python train.py --n_layer=16 --d_model=384 --n_head=3 --n_kv_head=1 --head_dim=128 --d_mlp=1024 --vocab_size=8192 --activation="swiglu" --norm="rmsnorm" --norm_place="pre" --norm_eps=1e-05 --positions="rope" --rope_base=10000.0 --rope_fraction=1.0 --qk_norm=true --attn_scale=0.0884 --bias="none" --tie_embeddings=false --parallel_block=false --init="uniform" --init_std_qkv=0.0147 --init_std_o=0.0 --init_std_up=0.0147 --init_std_down=0.0 --optimizer="soap_variant" --lr=0.00501 --lr_mult_o=1.19 --beta1=0.95 --beta2=0.95 --lr_head=0.0083 --warmup_steps=46 --schedule="wsd" --decay_fraction=0.693 --decay_shape="linear" --final_lr_fraction=0.0 --batch_tokens=131072 --seq_len=1024 --doc_mask=true --train_tokens=331600000 --steps=2530 --dataset="wikipedia_en"
Each number is 128 + 32 x the weight over its row's rms, rounded and kept within 0 to 255. Layers, rows and columns count from 0. Numbers have three digits each. The size before them is the row's rms in percent of the matrix's.

# layer 6 attention output (transposed), 384x384, rms 0.103, rows 28-63,155-191,283-318, columns 96-191
100:105127141098144128168100152118122128122125097091140127110113075104193074103148082074122132147145140182142116104100113163115156157148109115119109102142088137069166156154134178136151124090124112128075116101156118118151181153196088133120124137141112125097176093142131141163139057142149112139
099:117158094118117122120147095198093119099153181122138198164102125144156145124151147099121177134164214093158161138079146116099136134135089136113125131099216165130176090124146114143127163132151080084102107146142129161155136181156096119168102125151122078207130122155186099128071156164124119177
102:154174134162115091102161128158122141067150141056165125080100146166108117127129142060078078151093094104102142161178183114100099116130100111089107125088174117106139146172138083124199095123098102153136155073090128098132117143136190149097121114083131115128161156168195096146155077101132126179
102:102104105143096103149085085151114129156169119066098196127102132132171123154077146167161134134090077101101139135072090175153179169152129145057204140110118154113082095113100147144141146177068097109173129178096095141126127158149157107112091160168145109174158110185120105127126101131103129195
104:159113128134119209123089152136117131144121138151118102127128054135162185067142112124204159160141101123110166136138128128142113137087163136135148117122133099111170150126152171190125130116129150069113179123112107130137175181105105134137148149140123173127112152153173111195126104128188144207
103:105165121119198091121134138192101138062079113182149107093127080089091132093159141117106128081133129143115136148134128119122166160127157079164085140108119121114138142117108155094148081099137130059143132156177115185160077142139108100180064128204073154078112120129115149220135131159142195128
103:114081087115163108069133119094129175083078129118108163161152139111159076136145110138112129119161105090155136115136097114111135090124088167174122093122126110096111149153113110125130125138162132153110166113132053159156098129139103113079149124112138169130098155138131105115159122176104123119
109:147131120108152212107146191149100138121132114100139162105100177080132093097044143127091176148141095069188124148129201168171173105138177112069063081058182172140125173102138093150146106111134142112109159105167136137149076141083117133115125142153118148151081122099085137168088165125104116190
106:136139091154108090134142126152094144116091130111127127161121080162152117168155089144096133152087059103151190086125121072162164116098147150096141141150137111076113141127070099090209116151098111074107141100161077144190154159178117114170147151111131140125164124166160061127110127093124086074
102:149106152069130137150161096131108124168152114092128127154066106141154170117108147168150120097105106160165146136056141116193076127155128129134166099123154113159088108126115151120098131158133131181100144118134136113083097142156077051100102123197077121114150178032164086100076158122131160184
096:151115099135123129145154136131096118113071067104127127161102072130080131174128117083149115154130155136190094160105059110105062150116125092139172141127081082174058138101146108149167116101128096170142131057127151144136100127166108040138095107165150107222120147164142055102157180119074093143
101:149171133095155116113126105128139127145119115132089131150184137091124169079124150110043121124123111097168153093120168142126119117129128082142141101109136087165090113139132148151103118142148174158114140167122090157164118121108133160142130094181139140125139120097145096150144153144172177131
099:153121119162136091082097162110104116184126135181106103096165094119108179093182102127127165123125151150107144186146088112148110110141168091112117133141127084157105115100039157136103161153200145144146117095107040187158132176115072079161105097064113073131158130145143168135145089201097116070
100:168124164114097144161150127134141182083150124118113139167139101072164107146091141086120139148118091118105147098154116112133161165148107145120157150188159120181154160071150168094112157183117162182147148128145136139170138139166168120108220119114140150066104029212181122033120090078091112136
102:079091076089115119084143144176092180110150158079146152090156096142129102182141155139146168133155090072147173084093177129117200204041124191158107105116176118124112143108116080169170165077184139085131102124097133151121188151109163197100105127124167148073081137106121099136185134120156127150
109:154089162145142073099122145103123068187103220136214146060112084093123156110150093161149157169152177118149140122161089168135155094067160071105099118107121135115134096121108158154160078130111133130082131189124153097134118149121100151129125077154129125086092128134180143098148141100163093073
101:158086120125114144065147086134046061168181191147103122067165111133169107104145121180158080135158184145145204135093136130097147102160126105101087188091119088117094127172155105072115163107155125095195101147167112130134100157160137112077071171079131093133110157138089133142189135084101162094
101:108138108188174149115121120128118056120121146211122161121109117085127112180115125199157144164093163141152145135105090157136140159155178104108140102075110083085118141157155143104102135153107132152112102079147086148113169087064088155161145132118130149153060164130121077098113148125148179098
100:113110140167052140070093150127098193151113162129141125138056186134167162094121146093105150152169108169102090139124119127175100152107133129095126123170130081152090147157119138126124132085105141133102148133079130142115090169112180089104187121160137084099175097130124135082152092155127084135
104:098136174136140099167123174130170137129101197092145111159164119097097107116189102152094192133115085167202118129130088076171133155161133125127170102081111097158084107091097146037109137186188132097147143100147177120128099106138115097128146074132133153146197087109103192148093131142105167128
106:140120178157124101111122147126069147175100126120072123104123126108117142144125134199161110061097113154140129142120181138078120130165101144167106070150144155082123084143154118133110143146137154158115074112069084215103068157075132122115133137133095154066094103130049119153064075048186151137
108:103164199087150147153140134133157101121059110129114136124143076103089138106159154112053136139182138084111118093082167124099181125092131154069124115121103150144159138171126148130160103135168136118165125178128160154141177158137127154137113101115121124113197153116142166106114152169155119157
100:144104131134132067166172104135135095130182138151064188152092135133117127064157153124182078110074120167131075068140152144120202136121100141094120143111141080108130075156083135089134081154112117073144028066145100137139122157146082143106097145118088160110182203060060105103115147148156152148
095:128116087103116086107100092126168147106112138100161106137159154177132087118145091130125129153128163136139165144141193111159128165126142145086133041131095125150132105105109107090174132140121134077138246118147171145102118120122174151128133126122083121093107149152140096148107128139135103166
110:162094161148165107100127176135111122158173106092125100121099110167121182145187135147151114125139148108118200102100183108099131146091073109139099129122125130143105094164115155090153072155134122145155195175175131157112139158150156140104087097142119113113125125098127172161116190104065090146
107:114184114182076110139186138135137101075157110115167111051143106161091024134088126095136097148126106129147055093111105104094152176153148079112074210115170167128140167136170184137154131172156151105125118147118146136156158107096113123115135126121168143157163135119097120110130077116108175169
102:151118148106061162160116125062149127149134134167146088159082122128142167110152113091106140106144136073149121137116098194121161109127117118171122097115161135172134156120100149120090125125064107131020117107175141112158088159117097141104144185090132168141104192130160170144179151187122119097
101:150167116147194141114100116142180129099042133141104139113101138093133111064135077129116107094140127102145065148124182097148146154174121103076139182128126161106127173097152117104131152151239206134128099069178109133175155092160151160094168147134160115099170156108146126137150112109058147096
104:109137133134164129114182151058133128108139106117104193132157101152098093069086115142103127034138162101123124136115216125110123125148095152219174137157115131122141187060126136136121035115128149089131153178139091107124171082110174119134147112136133140152069099203138129150152110161130094129
096:039110119112144147080147125142138090192092108122157119117151128106136124073084162123100158134081129143117117116117154113107122124144098075058104130111131194159130172093139125148092102137093127130103087042181181108040171187186145104129107137105145134090115117107113111132040122136092193129
109:107124124089110096142078122142118115090177138129134158131123111112139222140133159115093132114110079097155100180160081075121091128095107149105123151103113099156123120132089203074137184096141160139122128116168098065124186113152061110143085115161160135198155109133155162139086136144137110103
103:147174175163120054125131113132207139091140117106085112147115127151132161138171158119103147096087138064125117155154138108117110177122188140139173137139107140102153158154102131134085113110153150168156150117118150163057158090155123109138131080133144199183170133141153118171108117142145129155
109:095149143121132111144145112136139143116144077143164168111130170209140072214144152160145151090096100103118168114198191155089113207209180157140079170163162130158129128126058132131148120122103085086131136148180121152169145118167170139165144139151083162117158190142117129140183100132060136076
108:124118138164097137131134095147057157206134166098111110159100093142185132127164122181146135073197149100174167107146151140069190078080152150148127204135143126118113141103082120069164121129100139114187091152159130101054106113107166118113107111124093143111142112162173069120060152183131135072
100:082117152125154192157164133140172180155139132130139119119112080095138164122145157164080146114127111182152137158080115094115152083127081103145145152115130134127101090144135137098092141134145114120144147128122091133098119097183108141038147091141134177139153093136094126067129172146188160153
103:112187137147185119117111113113149106114153095180154149082140118118163112176140167140142141158098103159115170134144097158072158157106122160105121119056170157123114172047106118098152095202132157124111123216120174086114108109124049126152128111068107142091126125147156166226097100045156158137
102:092174114168093190130121127091069112165038086051141149099110107146106145155083136124110129169149147156118138160085125108125099089133177107171170106076120128143177159141132136146152080117161130125149165196151156128156125070184064147122178116080137190128094056074064121133126106083076154125
101:103179092151102111121092066058121164135143138193081086186099153135099139162120146133126102155036074072144147151099119164153180091093145153155096140135099149160081112124131140084152155123116169105123153163151101173110159146078142100083127100112164119131067129163102132123123146110157101182
100:091142156135104128139125174132135149133099123082120146064082128157163114146108044140118113142146142104155106152200173110183046151110148155119150146126065072126094143089108173087172157168132118136075151077106098136112126138140165147109103162125155156074118162125078121117157134104128118108
092:098126163069153169131121138147190094117141130113140134152079109192107092139092145130142161122150130148152113108139130128166092133140153158101140131138116146159090130114150111141161191154068124102129114095126143099100140178153128106126137150161087084193051136121133057164133178181126124131
088:098065161147141096107121107109136111173109104101165100175145161109092129162181111170107112184097132160125106180125172156089116119146163109124098172089172099112176141129145109079126139102131129147107141141178145056185184091138107183165136152092089187086093116087131183116160131099135145137
092:058124175152114102126152162109158146094167120165108115095161145140138149180087174126095114098112126156204095166109137181114073097086086163157147109142123110133083074156128102113105138102108163165140098081190162121168129098168135119104129122130161102097158102078107125105124122131116128119
100:163178170134117181172117114148122129095129192116072139162111101139129096133110146170075152157121129135151146114179134117122148101097120164076118109082148137087114156130115147113145109175142105091137187130134169093119090154153080133124142162156111111175173107108156118145126147093122100098
102:096167082104094085083132127095111112163093145216207154144140120170147182131135104111154091157113110096192104126132142131167099098106131096116165118139137072155119108120097137117094110141179134139157074179191130123120168145190154055154112146138196129105110100112114103173099111096100144138
095:091144170182124106121119153113165103148078107095097079067137086132155152135201139131098074100050141175102090084079085102112139092166140135183142138114131114136182097214128083129169103097130131161135178119147178182137153141127121135122104080092095105134098141099152132138175117115141114152
094:160121156192108120145188150158109138163093137122115065131218171151115155154081155112138129160145129132121061157183163136118049056100089149116081089123137090139106104118151165053153113155145093120132120106153149108109082106151144146114109158131165154101141139146133143169068161115131160087
097:093171099176106110133112128160133198132097152126115155161118141149208084130126100081120119144099118116042170161129077096112104083126124154119115114077097090124130141132210134103153136142168080178118112157156087068116108132122126096115103113126154112080085086103146148196115132133175087093
095:175170189153148101118168098147131144180136086104138117139153153147155173097125129072099111109193094149139060091124116166148139132172079139123107123153094093085190118124101110133143067129122148105153162122123124044154134142150154151127166155116077163118139189130117092047094162167135114133
096:145114122165151126095180109122143100123153205161117053137088104105097146087105205135146139094153159106075126145039084110126091142149125114101140141149075120134135176099132178133146110132068116145110145135129174116096125072122124092137141118143160152144115096167107156150148169090110180153
094:097139104145143161130175151142164127099095086163054077118148175123107045188108147093117174123089100140190126070144102099096152089116148108064087117146146163117176180128078087136176089128107109064110112126165200206122145117164124146111134159108098159157144111168135106084183112134072109163
100:097156141141144144110140174138150083127089071121094133158142179142059171122127152120103164134088084106129152174072151131131147088078080106159141123104098152118100133129155100107181108115173093045123114119109091148143099112208128141164096115183105138081132134082126152091139139162129116135
095:165143106150073185215095127185114079112104056142070086111119114120171079162114137084117174140186104123124101213091111130198165084127131115133105116058143102112143089164114100114158135168174169149114114120136195138084146150119083134133171114102137139168138142159186135110180068145180100116
096:122138171140153154153132135106123110126144094138129086110114101104124096133139162136128070151108098141127139181116168084149150160183167186158191092105113102147124110166140160176089158071105136167111155068149144152116132115074117134118091104115167062171122113113112128112122095135069131186
096:089086142052142137160145141099167106190102094144154132093137088118069070182092079109168182184134118108141070134094132119164119156127121086171105113082153123223111119119123157162126110060122135114108135145101185102092129126104107136134129154081103157105149077105117126141132093129099101085
095:136149143108132101184157124181114126189090140091161135103146169143126076128119087106129182117139086142163168127168162143140130098127110122124122166050079085151121176083154114141128130132142177144076165138147119104069125163191075071124092108111137121108156074166112119118095136188127089089
092:155139091142174116166082129131116063084188104083096114145203137139086069143092113143145137144096198164138073137128151151110138125148068148135171177119081142151167184143221104116130078164193167156166108151140136069148166106122132116126147121121142143156151096110167131131139204109144094071
099:133064144148170185094197071153093154049141137160114186150128125107121113132057182130163068112113090097126120159134202148153111112148100105130090191117127159090122090137140098107095128116125121102150128161156097103119093132159127059140162079162132178117085170140165116084134110069154150094
095:112099137116079177158111117111135079158124114147127158128144049157139178122152132163142115124155132121166127144137092098134113105132139174088147104165081119115121139157162125127151105083070096114142125118094149159135166141171178181120178112096157089143139153146170087112073136168152104136
098:136147090127143128113130116126123176099136106137212158114097113179167102171105095075153109124152193127068161133125077114190193187173131076142121203096158112151113121064129100114117113097129140089152138065163178090105106159078177127131105174118117161104097194124068105142187123147180164118
093:095065109145153126151158131127116166128137108141186166086077060117063175178169102137137154151095155055057131170172139157109095105111125118141137120158112040140134116126118080170151199151173122137110178064152059109134127176114143109091112104100150062142142130116102129096050135133114112120
099:182059200150115117164089120104103122108111131174158143149162172132133104119129151134157171120079143137171122160068104195125115108150072185099102174112115122122149159132152141171100090163101190123101127062102107172138165063150082111166126167182082128119120111067170121071135176130153132109
092:112072146146113122148123136138191119104104154091137075135196167130098170081121103070121130133117091111171111190171141133148095132129082105073075168100140119083089111128189117088111167151148099092135113109098031088147125127150064142137113149181117085203176105118163064107093123157130112163
099:140117138160120121161111138161132076151095134090076136126118152148111177112117151110092143098125145174106174138106112114132101153105100124176107090153191106141112165115114173163156085119150121126174106184098129116161116143176116146124105138141093093146101106071146156123153184174163104176
096:068121122177126122111158134145119130145157120098154170132141102155148088148139084137156152196131139139072182184048189142139107145080127186090157148085159113109098093144126155149182149142161156110165156149117131113144108183123103161119145081098172132145101147154107064131106122162095147117
093:095101092166101144102129155132094086145145142126118127179119144132102100123137131093143149149105189105161104161105113172174156088114143161146120055111109098124114129112128113162128102141137115168097109105148168117135117144130130125103102114087178079173150185145133115147111072167117118118
097:127081123092128091156143127103081120121103155077129093120094104140172161161128123121122179170120102097181151150105119087157168100171124083137156141098134117132139134207121143136150150131063142109115191105103205177108158113147134113149125100044132194088196081079094115104102117125103136134
094:174129139089114124138124141124090125110091161093109129142156137155142110131145121070180103153095112127105136146112196186144129160096132108133143153123065108055148112079146162148089148168159138130131127169100071169120145111133116133070091126111199072124073083129127157183129135108111072081
090:088143134117098120147156144143107167207085089128137141166143131155107094113138129110137151164115115138083167121082084074093156109037157205127097143119143158101183122110153111095123145155112102162135184155136190134179137149078169143160179147135139085150119141158049121126105126117102119092
101:135144148154153113090136164112127139120129115103160200087126106101117110074115115138110157068124109134155127157102089069126207087075089115166099081144126155096088092169125120168077108108137156149079140144147124103067105081100132166142149126145139087156115113123127115083109161154127109128
104:159139130108124184081093110089133113131149159092178121154105165060173166133093124120150180149174112147145096125092154142056185127104177123139113130074137121159125094112071141107147106113131117160155100130119152108095131104156141116098141162059142185102160157106141085081108141159154133122
087:126083124148115131110087166154136179043066092132124155115120139089162069147088114101110086175106121115156112150119127131144128088115100108057089115147128125142122093161157100092106165140169092144084176084145119150191095095209037114163099194172126132193124096110112109128103146153114166086
101:208166165143093108127131110167110130185130174088104152094116152149129126104127150082146095127101110132062124149099131103133065110135093145146169141117129127130113125176070126137123122097113074115142121031145170117192112132117143115145095111170196061185154144134138101161073163121110108118
106:170052118070077092127113110169152151137097157111139107184164101110109154141168108169042166109128086139119154143116153143114130088150135150174141131111122093131134075129106120098129128121091129116187200135101157202141138196121168135154073128204098132125131106088136154031166126163068103172
103:109119108148114121127118073139144052133176161149144173119119134170143120127161079171159075121106147090189107127144110103197153110107107093100101163179118210063137090052133145064107169092110135061148150051166123124249137142159141089128104114176089117172164124095163151110113158106167133085
106:124138114131158150135202136210146102113147118118112126113133135162088134120093141145188140078115152080127177121116144112078079127116169147173108175115122133098123129174080135115126152112113114145167150090108151153189158086097119136126112097088123201142092122152152156127123166119173175087
100:127112124108127162134126133110155096135118100080157077117166139156082084165162174137152130137118101111064081121105118148137183176117101128081067129156140140110095122120135145100067142135124085156133136132050158124129127115116143169151076045136133134156140097135148153177116089115137166134
104:165143179117158121141073135089110171166097123188127064181122097058113121090105172086156132128128162125089161170083084089096076134111123143128098132125116152129135088125110159106099125091096140181125118152120109132088163113096067119129139119085170150099142081070129080101111125156079130110
103:092147065157140191134127155141111139149137088155115112091166136110141118120108131099146158103173175162160128099102163094107112144118185100172110077194129123092101128124134107111105104092196164079104106161125100174158073139118045070176109112134141148159105151121130103136164147138116163077
100:150169098128143111061119141129164124064145073143133169083132150139083101163153128095066105200128109142095099046186132114170186159149174138119142110129153126129146127120113141139155086150138143158119104102137178117113115178108109166128151147108146097143107099178103079124172146104120106088
104:124177148134109142117128063133106119108168138090080192166118116157102096151133101162166161124168132086118095168112127083109097171145174089125136182188120132170139121199108100154074119116170135070131089136133166076079199101166201085191172089160129123118142193154127112153158096138096137132
099:118155151113120176184132147136142068106171172150096158097141179173148098152114151168148164150107153117096115119099128060144153136109131075112136136064099144142124143059151146086163167162129142113166070096140106129155138143096117135163091049136094116150139199136105108092152185140118135114
096:092176137154144128109118114127111134147151080144143102161119125121112156090202126093120127084166159082142121088096101185093102170120066155140120134171095168166126094135135166191110108148117140159073149119144115100094117124124118111148116070117124117129137102151145054081169124142139131105
100:071152156137136101149104117085150112102174126141107123120146079136069147107110099129178132101118091143128122117076108135072102111168172129114126161121080212122093143137168185200100187110129103130090177125110141098114169122132104122069132126087102107162108167138159153121058120128173114096
106:112095080100141091108070090141101103139161116156135139054151121130078153106065134111128124069105104122154077142134096140140128110102156066144208180120139125102187153112156068079130119112124188097093114092072116181104126112141201122198139080120145133130145187130136160149152159158170184181
096:123100159131199118099114134110146145123173146186137116085098122113163129093143132163151161100110073096071115141123201141080126135102147083122158139133129127182148085126126149126126128097133135124120128124108061107166109070133129144186123157122123143137141125149119164116127092119129165080
099:093101078122137152157069102122137135130156058134077135087130184120157143168098035155175109141105084101109137156164094159079149098139148176110162120065159155136137144113107064128131146223142067143122210112145118138134134085068146132117141101119071121078141162145145137098127162102114130115
098:158139143059096124098147073133140158138111144097161090166138110083178067116130104117109038141117080079094101117128211146170171160108116155119119085109141118142111135137104114112047140128056118136128155157080128079142103106128123130117167116167134102055088138123149149083115148090105145168
101:077114103174143140088159116107134118135069129171118140061077129137145113098088147134173138105092173152163103088057122125060113158124148145124044147102149127095108130087097116161113088168092147122083102198149156151163140163087096141129122179076153136164107210156135163181121094145127208105
102:154094131121070168086143134136132117148111138144122120133082142138125154121134116149176087095060127180160116109127091122163088096125139153102127152189124130194103117192177164126158136142072093131180155096118183134126116163135141118118103110150180213177118081161095169173072145175155176157
102:147149083119151113045103070119126100105108118125138096213119209186163138110129154136136145159142119177095082135080166114113143131134056153140170099091193093148103143126120112145144130187105121122169167139169069113110075116198154112100126153091135139114167169038123172153123156100103145155
098:124119125142052150053131140093155153118153115078122136188089131120113113138156169130120064105114099149073146097145121118134077153133169100101122185122096113107171151176157144104122114106072105089112131088096103121123122151122130146141112087196183130133117092085125104060150192101184095152
105:169105147112103138130155085174117075094160113115111079078164091165156103128073136115113120124085196110121135127102139082110059139113138132092145140099175167122121135161126135074107112037138130134118121158135115139141113149155167119138160125130087105184139092104166124135156112111134070166
102:133107138146138128070079082041145114171148136140088100126176112137135179115151107152165056113135052092168167151066097143152112132146129130153117116109150156148151121101124166142107128158127144120134104136162186153077170125098177096178143118118173120163071165119168035128143096108121198124
104:135150073080118105117104160133103048192130094108113092118166143156097130176169140123159107144125137139019145107117147106137121105147099108055124105078141123167163145154185120149090084125157163146078096161110088154147125143168090144142119190127156088077089099100096119069171167165118163132
097:059119114102115082190095108132149116111142104154208087142107149110095089138119098139119165145128120153087162116202090150122096155112109065081141122083109155147168084139139103160111160171108131178119164134119128114155113115147096142155076225154120102143093155143175192104182218177089128122
100:135075098130118139119135127139107116135105139133154068139151158131170107116141143178145134105112167169149073173075151162076135165077154137178115068110095076146132150148157117163116097135163141109123115119126059107083140090144131133107168185175131102084137096152077156184144136156138172113
104:128173133153129154091087114176093132170077155178119077144131097096108157139099124078141141063141129140158132080162142114097122132179118080084114147132152210117133125094171123103148137097120124191082114105092126149151076066121161101180094145126125113183077106138123141130117172173100149091
101:073105166121152185118149130140096046152123130111123114110099143048112096132163128110085151119195122143108123164078120096151103141133121111115166108190130080103077214132173147086153172115142105127087101149127127070112091189114071065088125186093174116110138102130115140107090145204080131085
102:123207123096125116128146107114155129129145131149132191088111079155141129183075149147035167087139187120136100145130067151112094121157150075176123038147121130126119199082130117130162157085110152039207024119109129148197135176139139135105124158117141160116103162115163109126117142148172112109
090:128099170144154093078162156137163104061118117153200107092172128151185160167070165155164107083161161093158115184124120124215099112105134052074115161088074147069123171126107091114161121092099132126170140061098130071108142109185163122121141104107153142152088114144143108111124162110154149135
102:105199088146179135074137147092177136137065111107175155098107169117096125056100102111171108166142168154157147146161109079152113140140091083162118177130177140132176143159078074131170046120170131134133122121123089091104179108089165093152165090185129098092095103103115165038111107117119129136
105:132125126142082121122093121096162112121136125139176129114139104128134150091076135145121088101116115190073204119138165149121061115148059120139122125118156100141133061120119149121167143165130150128092159168121101111057099121092149144133093158139116168064163169110165132154147118159155077130
105:197100102126092117162086166176080112123155115179112127118130114102186123070182163131149079197113146154133130143137104075114124099107146071086075161139128146199074078195172106139113111133197139125118128144154136132135147194122110131135156149168124006109124129116136128183146133116162095125
105:109168119181138102139152125145168175076163175148142114146052102140125129123185074151112089101117112130168140166145098130129094084138191156140142120125165114173161070171142110145205114090096124082164137118134179091129094106128106117099181176057073160100184127191134152114124081161162115119
100:208131135109160179065148181082144140126134122100062157121073110162156107172147110105168125182062125152182078082106174176167110153132111145164135096125053140054091152136125091193179102094100158094123119109123137158140115135160124068130142114138140149112095190107104141166168153114141113179
105:110159148127083128185151130213111104138112154076126093113093128149132151135075124099108166108167123088119099104130113157135056173148071089085156132100075104140165101129155144111181119191126112081115132113121115182164095124150149098162142117103109135074161109126096154113084059129120127157
099:123109113076141148104191102101125136150105164185072118131094150150079148143071125142118087122154169100094081169107048094174135131090096077118106120139096089107114086107218121098139174103095195151076184133114120115144151105176101121165126084113149106156162109103161160154105148140149138104
102:156119162138176071157142150141139057117135102103118144090167136149090092139125079132212193118161163140104130138055155154142093128127110107110171114127086160157132116118117124169100117123211093130094141152145153167115167107149146133087136130111123096084109100109052080055209090131155127133
108:129146129094102125082135149094116125125102160131120087147155185143082110126137140109182163071142119164094133129163123172166113147133126155120135101139102176126124099162155163196162150082128197151106096165145137066068107130116153152141065129106114184107095127142093136173119057142076141092
# layer 6 attention value, 128x384, rms 0.0823, rows 28-63, columns 96-191
101:131117105132085151154135145160130135054141116140105147148156128141106145116080110111159106154135142037099132069127073093167154099066114088203167150102134128131148063048118101138124064097179124188130154160168135067141162086139148152109134155130122134123096143053147139104119133121111101169
102:084143183105102153098171132143104145110115173117124088138147137080109182114115174042116160176062155147143155149118086052138152063082212132139155151079168119143190136235067099160122133158145184133186156139178151113112141097118144118103171111147132189133107154126127134119130086137073148135
100:220108127128144092120137146159124157174148089131123143121119108154117096138148077128132112076135138135201145103078127169162090128148178143159174112180132156170114165148120181161110124132094088111175119093099103109125100144176091142077159095134093141091120122152103100077053132175120155068
101:186181115120126147086116141175107123055148097148137160097122088157081158120146154171142143096137166102110178136217153092103129104124080105195158158130054182122140137132067104124113172131137109123107199114120176119111110142168123117123103127132156167050091105130172069080094123121126122115
101:114148168111141130174138112191072076147151168166153116169119164125094106091128079093170091087088125066124134137153118121171150143125109094056133141110155139113117101109081108103089092151161145153135102090114187123145133164166143088100082173103123114141129139094083175062108130157114146099
103:168124158090153193107082116080084120137189172135123121138131118099133152145119117120144137227189142072123110072094153119181096153085147102143111140140129081149136146077158116128085187136087113182118109066109170116143145119122087215095104079108147098129082131135128140085106113111158083139
101:158136082120128077124154086165057158201196125083153078125096149070121157134080182137123058138134111110066138113133072124098119130100107120100162177119156116132120056183123092137135107069153161123131124162141198123107237187148148124125183160158127167127159098212161162118106097084166149111
100:168133139151135041135154113105114088097091197137088161139135151212128096144128096128132115171125164199158123184152075087125112110111119108114143100130103080125111181143123126120080168113062086155136061072135128130088139112097124093121173097178115098114177168109113116100115095172165139072
098:125119202172150188105124138133147077115172130100143090122126189083141110086114142147132078138130137131124121137181104166157108073105121112138108167196089078145156130141090140110046140123143151145096088080143142120121136150149186066125091147119108116094140144076128154099178128154129183117
104:099100133134080102080112124152122095089166143090139163133170182139147064125116143067091151141130132096131044109186143172090167112105174140193105144106114140179124136081098103116156108156104100130135122135116157090092124115172161142163119136108172120104079088173060169133147123115112078089
094:162106100107114111079128153189126127107145130049068116161110095141169128087097114170134158107150176123113120116078133148181203143106141160152132129109061150092108146152072161154145153174189115124130145149138120123169140159127080184080132112124173126122074129119121176173170149144137152089
095:099131129129107114148140133110207145122140126109135160173098085113187110147133044056095117078128139143050074118128112178101157126082162138193105095142137093077123091101118104126145098067110121085109128119094136134084146133159110161145129129088116141100143165129108209093136093118153135173
097:175156170223146122133163111111183113113126119139134143194181117165141094149091137138147147122144157148154121128085098122209067118160092090166114127130132199120126138106175141103076108165126109128109093114178142162093092168172152139111117120164157153065111094145146140192101151096202119126
100:130105086208123145164127164131096091126124166168198157188125079140121112115190088128126132058145171187125161091156132117147082099099146108132105142130132085087110143196123149110157108115104102190146111105103133084070171146125106123091078071174182152143125098163087059140114140099087140071
099:129162111107139068184130164073127154131146069159162089137108073078032143121168123069139165073182134096150130139174121107105115073130151122111145133078138103149171181099091170152081074136136145172136109145106134124128101142121063098111143150180076106101151156144091128106111103087080112148
101:160108120139109111154188147129124151147108153126142143107114171107082129137117121063128112071120100111129163128208083096126052127160100161134090078145152119090135110100180079144182135085134165150176154162096104137080127124114102113139175150134110194122138138111085123156089194110135147102
104:091137157152188072156152114101092156119142120167126109135130101156128140124092073151144168074112094117156147149201147175115116118091088149088143090112206183153116135157089098145102102134166128164125092154118119109102083087142108155137100119116084102082157074105131168128096082097102080176
100:108090121148083171154120169166093091135110102126104131109097143141111115091097117121148079134157188117133076124140123135147131072108128170154125123181133098152085059128138127128159110124134102107158061114128146156140127160138193141116163134226141153082178217186120147106131117093103141141
098:115121154103084120138166160154141177157120118154153100103081054107077139143184101210132086098159134182115105121177138112157120082125123112161153070065137179097126157123098136124109165127123110125123043149106108078137063088134092189193119180079107153123095155161091144142132099114144151174
103:137116076143087097167150161146102106143084146116082143131142107137178111145126099118124135039124132104115137134105101104094130105069129108165164128186091108133130112137121134124173131121123080114083149101146116079117200202102128143140141139111205126132131097169108094115194148158164092153
103:122155125123185148079116140115115102138092167131116125174129120154147076127076140117122142120095128101128132128111137179122124115098150121067156183113111141158132109151114140118105107125111129115151149106161131126161170121093078055098145110125151175083129141130124151095090138200093150169
103:167118096118150140115159178165137116122163140123128133118110167177130135103107186085157115151137125078152098213126063166117102098139070150132105098175149123131134137062141133156171107129155118152145111119136108103160113099099152137160160123162147174170135112175168084139078093053135060110
097:097174125094138139140083153113120165068173060135135092150210171152109090151052097125129146081164089102142126171114114106132176131092116108189181132112152153101112114129126174148107147115148124150176165136132152141081164107148093106144072088165138101111145139137191120138114098202166164095
099:086122117175139144100116105194166142155153135116103109185117134212080137148049185147147098149102179089142132141146088140093133047130164134114117115092137153162138160161169146104129103097099130127123215117144108112165141142135127084137129094139156116146096154161095134116124079140142159115
104:135158078122138182134112140117127124094125116239125118142122179146130141172107113147168105095101146068145149164187139083121106125153187142111107107136150074122135128129111146145111124108125127080086132105110109071198167170132121090155094114101132150103100131176169103088177084096157179102
095:103148111092095120161093156116122087122152163156094140153088174133119145155115074131138134123107120157135175133121039134146072139143156186130120106127088130139107056075103101121156217151103083158082112090099128142129163154164116183143089094131079138125098152123148097152084108134095117113
096:177109112075122139100137140187107082136111125160140143111133127159131165172125157106173106075139107183115152192144091116125148141156131169122172123156102116120136151143117138106135126097070137161155158100120164086102189099116069120106139125125091122130088121111043125099125118138131146100
103:156100056160083091158192138162166160118166129082098108123111143172133120122095122116123164190096076188103150115118059090105165122117140070173093128154085188119113062163095043149136113144108160094144130161103119151101117062139129090135131097162088182137105125169141144123085168138121099096
106:087140140150152080163156123101105133133106149174174119101180108127142076203126145163121108133140153099101191113180076158114106136161138139057138127126104122140159141143093058176111130105121106151137122111148146173122186202139167106159157113102077112129178077082179117099166085073082117172
097:097137137119131108134126160135086173121166141172136165121112138122139127141132111091139157110096125181114142155115172124145162154164113127145109115168122107088133119110135130139164089165114112093052145120136072140153119120162117200093123114120082148088200121115147110121135153106150119166
096:140089109162090089139156115214181126095167161159150122149122133137160107097107169155164086183144126086081118082121080157130119145134125091124086103168142121115159113182230134100184055120109095116151145181163117127106106120078164122110150124112129149117111181116175132138121102108144119147
102:173095050156053157160139103149119150142106130136134144108182140092088123177150100110134113127187175178159224138144093203126125136140122160121173110121136147197070107081140105052109178126145154109091064134116108062152116158084118082111143148187118094135096127201137097147164134107125127042
108:137163088165114160148105209142131150164118144079139113122181067111086111125207121146153121125147149099145131076164085090115134083112159090055121113142127199180188124162158133128143161171183097117102113131073108089126183132119082109154132159113138095160172085198154150151058066117111196131
099:136100172108133108097151133145107104107131202154135152157102126102111114073157123189113114132086105185181141163110150079047138153107148111149096080092160074145170127081106179154120162172100077152130136096091159166196159173053133073149150117154130129125093150082157111156182158119137183140
101:088042155142100130130148119111153113132081120086106126080169127142173148140097163076103145116137142074158151140092150053120115137112168083087119126104090059102169124142145157118147138131123116097180157136118118143173155095135091045121162098068154147090176119121145117157152165132115113134
102:161154144184115119166150130126178117188086106125156119124108157154170060093131155131200150092136088130133070222185122073160137117127110183121105084173096101115158097151081130109121114082141164193158174103107157111126148178160171173143158169104181114121083153109120099086138179144117106062